{
  "num_attention_heads": 2,
  "bias": "all",
  "init_std_down": 0.0642,
  "beta1": 0.9
}
Each number is 200 + 20 x the weight over its row's rms, rounded and kept within 0 to 999. Layers, rows and columns count from 0. The size before them is the row's rms in percent of the matrix's.

# down: layer 4 MLP down (transposed), 448x160, rms 0.0641, rows 63-69, columns 0-159
# gate: layer 4 MLP gate, 448x160, rms 0.064, rows 64-70, columns 0-159
# up: layer 4 MLP up, 448x160, rms 0.0642, rows 64-69, columns 0-159
down63,098,179,249,213,175,179,178,181,186,189,157,185,197,178,198,212,190,215,205,198,209,218,215,205,230,198,193,172,231,179,225,189,190,169,232,188,189,209,168,226,202,202,176,260,196,197,206,187,214,211,191,201,224,245,212,181,228,230,202,180,187,173,201,224,164,175,238,197,184,191,167,182,201,202,212,225,219,192,247,181,184,211,194,177,202,173,197,206,231,197,210,210,156,203,187,163,192,204,201,191,203,218,224,198,204,205,177,233,207,195,196,182,175,192,189,198,179,185,199,189,196,223,191,206,229,181,220,218,164,188,206,204,199,248,208,187,200,184,200,214,193,238,232,181,208,170,215,196,218,199,155,231,206,192,196,217,198,221,193,216,204
gate64,101,212,202,172,185,190,202,227,208,146,215,217,189,206,190,198,200,187,213,207,226,172,193,165,209,192,167,206,187,178,181,190,218,179,193,203,182,180,220,186,160,173,217,199,180,215,199,225,205,229,189,210,211,231,205,203,201,199,204,201,158,189,185,223,200,182,199,209,193,217,202,186,186,184,202,210,172,202,175,219,175,163,172,171,213,219,166,219,220,214,185,187,166,205,224,200,177,213,221,165,174,206,232,175,226,227,168,231,217,194,201,210,184,179,230,191,203,194,167,196,205,213,217,194,232,240,227,179,221,174,193,199,237,223,206,200,200,228,186,214,203,168,167,184,200,237,191,238,209,158,202,184,210,226,206,196,220,183,174,185,222
up64,093,218,234,181,222,197,164,201,193,162,177,171,200,216,209,178,225,206,204,192,181,210,219,186,175,226,188,183,233,194,175,214,206,241,209,181,209,176,230,208,167,198,209,227,201,214,221,222,182,171,214,185,211,199,211,188,232,179,219,208,184,227,212,179,207,203,167,181,186,218,202,186,190,199,205,225,234,199,162,200,178,206,176,186,217,199,199,187,157,208,183,206,186,240,230,218,163,186,226,185,215,200,227,207,194,198,220,171,202,206,192,198,188,216,183,201,189,177,191,203,182,225,248,209,204,196,227,209,220,221,183,207,179,205,187,210,195,192,186,234,161,222,203,191,239,220,197,210,203,221,211,190,184,223,221,148,212,242,173,185,169
down64,098,175,210,189,190,196,229,190,204,204,199,204,223,215,191,192,181,189,226,241,203,193,185,230,187,173,234,202,210,201,195,213,176,203,166,172,211,185,195,224,198,211,208,190,199,175,226,220,197,219,162,192,204,185,159,200,225,203,222,217,212,171,182,168,188,203,246,188,197,200,183,231,207,206,175,198,172,174,196,210,236,150,186,239,199,213,236,204,183,233,189,233,218,184,193,236,199,220,225,227,185,234,243,183,212,201,193,204,204,189,228,214,218,186,224,197,177,176,197,183,185,270,203,213,200,181,201,198,201,207,196,190,191,228,183,182,206,228,194,187,177,174,225,190,207,212,201,193,226,220,171,208,183,243,210,181,195,210,200,212,197
gate65,101,176,223,198,184,196,210,209,206,205,199,207,245,215,227,217,189,195,183,201,195,204,173,188,203,196,193,204,191,201,206,205,213,200,231,205,214,181,227,175,166,142,225,221,179,190,224,204,175,199,216,185,228,163,214,241,210,184,188,170,158,188,215,186,217,187,180,217,204,185,205,173,183,186,243,233,184,214,203,202,201,158,220,215,184,193,221,203,191,163,232,173,213,219,212,218,175,195,199,204,205,199,192,202,245,195,211,209,196,203,206,204,243,225,246,164,199,207,173,184,196,208,202,207,209,219,252,213,204,205,216,217,190,204,219,161,238,182,209,207,199,185,197,200,208,212,222,212,177,188,219,191,193,179,211,256,203,204,216,234,209
up65,099,204,207,216,232,186,176,161,219,188,199,176,186,198,187,265,219,213,202,225,222,145,214,173,206,194,192,219,164,168,191,171,218,184,225,210,199,190,204,187,233,212,209,176,167,184,218,218,176,197,195,178,173,208,222,217,202,192,219,183,204,217,209,149,217,202,208,215,186,208,226,231,201,232,182,173,194,217,205,204,218,183,186,193,193,201,240,232,164,218,194,217,214,181,169,228,199,186,224,197,201,199,177,209,216,204,199,212,217,228,202,220,193,210,208,204,183,173,230,143,194,200,183,231,197,188,186,206,213,192,203,193,189,189,177,240,191,217,195,195,190,216,198,179,220,205,233,194,202,205,194,233,245,203,186,207,223,203,197,185,232
down65,101,183,183,186,191,187,214,191,207,236,177,178,235,166,207,181,210,201,191,155,202,204,233,203,223,175,211,183,203,224,197,214,192,188,215,208,180,187,194,230,195,187,208,215,227,192,188,183,222,253,197,233,206,172,174,196,213,183,188,204,192,207,222,160,214,195,225,166,159,158,222,187,196,201,168,169,213,194,239,207,227,199,173,211,175,197,192,203,219,208,200,213,216,200,178,206,172,188,226,184,190,178,212,187,205,220,215,210,186,193,228,199,183,210,212,208,218,209,222,173,182,255,179,218,194,187,197,152,169,192,216,249,232,180,204,146,203,194,154,188,193,205,201,199,203,195,211,195,197,202,186,202,189,214,218,215,201,215,225,197,193
gate66,095,217,168,219,216,210,173,228,209,180,222,176,136,191,212,184,173,192,177,206,182,244,160,204,175,219,240,194,168,193,216,198,185,196,216,192,189,200,196,223,209,228,181,194,210,211,200,216,213,210,188,212,232,198,202,233,200,223,173,202,221,189,238,217,182,241,223,221,206,193,199,203,194,196,165,189,190,158,206,190,212,222,176,217,209,215,184,212,170,206,172,159,213,192,163,230,171,189,192,182,225,222,176,209,191,206,200,200,213,188,241,186,187,178,209,187,223,178,222,224,228,195,205,199,201,193,171,217,219,201,196,205,220,202,197,191,205,183,229,200,152,178,177,185,216,174,225,204,189,197,207,188,217,173,220,178,224,222,186,217,206
up66,093,186,185,206,212,199,212,194,229,172,207,192,196,205,178,186,215,196,210,207,162,186,168,201,136,171,213,187,214,200,223,210,219,207,197,212,185,197,178,220,199,205,190,229,183,189,169,200,219,194,187,223,216,207,195,195,197,187,158,214,183,211,211,199,223,228,228,190,211,215,219,165,180,227,205,207,198,148,167,205,212,204,213,172,207,164,198,185,216,207,170,211,206,202,184,174,196,170,217,192,169,186,222,179,159,229,197,212,220,213,203,193,205,168,222,203,188,205,160,198,207,203,181,174,238,171,180,186,243,201,210,212,181,242,204,206,194,177,196,242,182,249,219,172,225,227,229,198,193,198,196,194,196,222,200,180,185,192,172,201,179
down66,102,213,180,187,185,214,188,232,164,258,174,205,192,185,181,198,201,204,221,206,181,182,175,212,207,187,256,208,189,211,175,201,215,232,193,214,186,208,212,184,208,203,228,205,195,172,219,203,190,179,205,165,187,179,194,152,168,163,166,210,222,176,189,196,167,183,196,198,193,201,214,231,210,198,218,182,180,205,220,234,212,186,213,195,231,190,191,205,193,207,224,212,220,209,176,182,172,206,179,222,220,211,226,217,181,179,184,230,182,216,178,237,184,231,214,185,206,212,197,201,180,212,221,186,183,163,228,189,202,207,200,210,186,172,171,155,192,202,228,194,209,193,194,201,179,259,168,227,211,191,219,184,182,208,199,201,227,210,216,194,190
gate67,102,221,219,179,222,226,187,229,182,208,227,213,182,180,210,219,185,209,184,196,208,214,197,188,212,202,234,214,199,247,167,174,223,210,202,209,174,204,187,194,220,207,181,240,223,170,180,209,213,172,232,206,193,205,202,199,222,222,194,221,191,221,181,180,213,198,185,187,176,160,207,195,172,234,181,202,191,230,206,174,178,196,191,205,212,236,181,166,193,237,197,180,191,227,200,189,211,184,201,154,193,202,200,213,180,201,195,198,221,191,180,202,203,213,219,206,204,205,151,215,188,219,193,221,160,180,246,223,192,232,163,197,229,218,210,209,183,246,202,213,177,221,216,231,232,196,222,190,193,207,233,180,178,217,186,202,173,228,204,222,190
up67,100,195,227,207,213,194,229,185,200,194,181,232,168,183,228,219,222,193,198,240,199,230,199,233,194,234,184,225,212,231,214,220,211,230,199,221,202,172,194,208,211,209,223,200,230,179,183,181,193,211,209,230,178,204,238,172,206,202,172,191,210,182,194,206,219,198,181,154,208,169,188,228,198,205,245,176,220,210,187,219,188,216,162,175,171,184,180,207,194,205,217,181,211,212,211,177,215,190,195,199,178,223,225,165,156,226,223,226,200,188,196,199,209,193,215,215,180,238,199,191,169,208,167,169,218,202,191,177,187,211,185,171,189,205,186,178,196,193,193,212,204,218,198,239,184,176,186,201,216,167,227,225,229,184,193,163,190,219,187,175,186
down67,103,194,194,244,209,224,188,165,202,204,238,180,189,217,198,176,217,177,198,202,212,191,215,199,206,199,209,214,208,224,240,202,233,188,161,186,200,175,189,205,179,184,198,226,188,194,217,180,162,177,231,206,210,219,181,175,202,188,170,209,224,176,207,213,169,202,209,198,235,233,213,183,210,206,228,202,182,187,187,219,168,203,183,207,199,199,234,158,196,209,181,204,186,213,191,168,187,180,185,202,197,207,237,212,170,215,167,227,198,202,192,152,163,176,185,200,199,189,163,241,208,224,189,220,209,191,172,212,230,193,197,185,173,189,197,197,188,225,215,199,251,204,170,221,203,152,217,224,176,202,205,186,199,189,210,173,202,189,196,185,228
gate68,098,184,186,187,204,189,213,189,197,210,195,162,210,204,200,176,218,219,204,190,181,205,190,203,190,164,246,233,191,175,214,213,186,213,202,196,218,210,186,201,211,152,229,167,204,177,213,211,224,207,206,216,197,198,195,170,195,176,219,227,216,212,193,212,188,215,174,205,195,218,187,205,202,197,191,185,186,175,177,205,238,160,177,223,189,228,178,220,196,193,182,146,180,204,216,227,192,220,224,192,166,187,210,222,226,170,211,193,249,233,205,216,178,168,215,184,209,218,226,171,221,189,214,158,203,224,200,177,226,222,167,236,198,202,224,203,178,197,186,216,192,213,198,208,187,159,217,208,171,170,218,196,191,191,182,214,198,234,166,218,215
up68,100,193,202,212,223,235,218,210,206,223,206,185,220,193,178,233,191,188,172,204,220,221,178,242,179,190,224,208,206,189,200,205,199,218,197,209,199,191,213,194,210,203,207,224,201,184,198,171,193,176,222,211,146,190,209,220,174,199,179,210,229,190,191,167,206,189,162,177,200,205,226,204,181,162,201,149,203,199,192,174,154,153,197,200,198,192,226,206,187,183,205,221,173,227,210,166,248,198,219,180,197,207,224,219,216,203,176,200,188,198,215,206,185,242,196,216,224,187,185,185,207,239,183,190,222,238,223,207,210,230,176,188,200,184,180,205,243,207,182,182,188,213,236,218,197,157,185,202,188,228,159,185,207,193,198,205,216,193,224,209,203
down68,101,208,197,209,223,190,175,211,188,167,183,203,214,240,205,173,187,216,192,178,202,186,186,182,167,176,208,170,206,201,221,212,173,179,199,183,188,180,204,189,173,195,142,181,204,175,190,219,209,189,177,191,230,184,183,215,222,201,224,179,194,185,238,178,191,206,200,180,194,181,217,195,237,209,248,225,182,216,183,238,211,189,179,238,198,178,221,217,224,235,228,176,177,197,205,198,196,210,209,214,226,219,206,219,226,182,192,196,201,206,196,202,192,213,192,210,208,196,214,191,180,192,160,191,157,210,222,194,237,216,185,178,175,257,212,180,228,170,220,195,185,209,201,170,194,205,195,188,190,182,224,201,257,201,188,205,186,205,193,224,226
gate69,098,153,180,209,186,183,173,193,207,157,207,237,199,226,191,191,197,209,220,210,212,218,227,189,212,215,217,211,224,151,208,230,190,177,206,217,200,177,203,202,184,188,181,214,198,181,207,205,195,170,206,218,207,202,215,183,190,191,188,189,162,183,172,227,174,173,196,165,168,189,205,226,218,208,200,202,190,208,190,215,226,212,195,173,220,203,181,190,175,231,194,244,180,194,204,180,194,202,181,182,222,213,203,230,157,194,190,195,211,211,194,171,199,203,204,190,220,201,191,182,171,188,203,166,184,174,201,199,202,224,239,247,212,169,208,184,182,200,218,211,177,195,171,219,200,196,254,209,196,187,203,210,193,192,255,218,202,157,226,207,239
up69,102,207,216,198,206,227,215,225,194,207,211,224,209,172,211,229,210,206,195,179,162,218,200,182,178,145,225,194,190,187,196,194,244,177,154,186,206,226,219,187,212,208,221,136,210,169,176,191,192,201,233,188,195,216,204,219,207,207,247,194,236,206,182,233,206,223,183,190,178,225,211,165,209,228,215,204,224,188,200,201,252,227,205,204,195,167,190,217,202,204,174,181,205,218,179,212,220,159,205,203,191,200,208,191,189,191,215,204,213,166,210,171,226,207,169,188,192,191,216,169,176,201,192,202,204,210,210,196,210,207,201,195,201,228,187,182,181,201,212,190,250,182,200,180,188,192,225,204,199,207,189,176,168,223,222,187,190,155,197,201,188
down69,100,210,194,198,215,215,218,204,192,156,197,193,202,186,214,175,218,220,220,217,174,193,191,212,222,205,157,216,176,226,211,185,206,206,212,216,175,214,195,235,170,207,187,221,143,217,221,209,224,199,213,232,212,190,164,197,184,197,179,211,225,206,191,169,188,211,210,216,220,171,226,221,202,180,185,192,187,179,164,199,202,211,218,215,159,198,174,202,182,201,187,193,241,205,183,181,248,204,215,205,200,196,204,202,196,189,198,157,191,162,206,219,199,229,207,222,193,198,165,242,230,226,181,187,194,196,226,176,232,217,169,194,211,180,149,200,187,193,183,237,204,230,200,211,224,187,184,199,180,172,212,201,183,199,209,189,177,208,242,213,202
gate70,097,195,177,220,236,176,196,184,194,214,221,202,203,205,178,208,210,175,218,183,177,200,193,171,219,163,179,206,209,212,174,199,197,185,174,181,163,218,160,182,200,193,197,252,140,202,212,180,197,205,214,203,241,236,187,235,168,183,185,201,190,217,207,209,169,218,210,197,197,226,211,187,244,220,196,189,171,192,196,196,178,164,186,192,198,157,161,193,200,218,195,197,191,194,176,219,191,206,221,217,203,211,243,197,190,191,200,195,235,219,190,214,164,213,202,201,231,217,200,161,231,212,224,207,210,176,197,196,204,207,203,236,196,211,168,198,222,210,194,205,228,164,198,190,183,188,204,216,187,175,241,186,217,192,184,177,192,184,209,226,214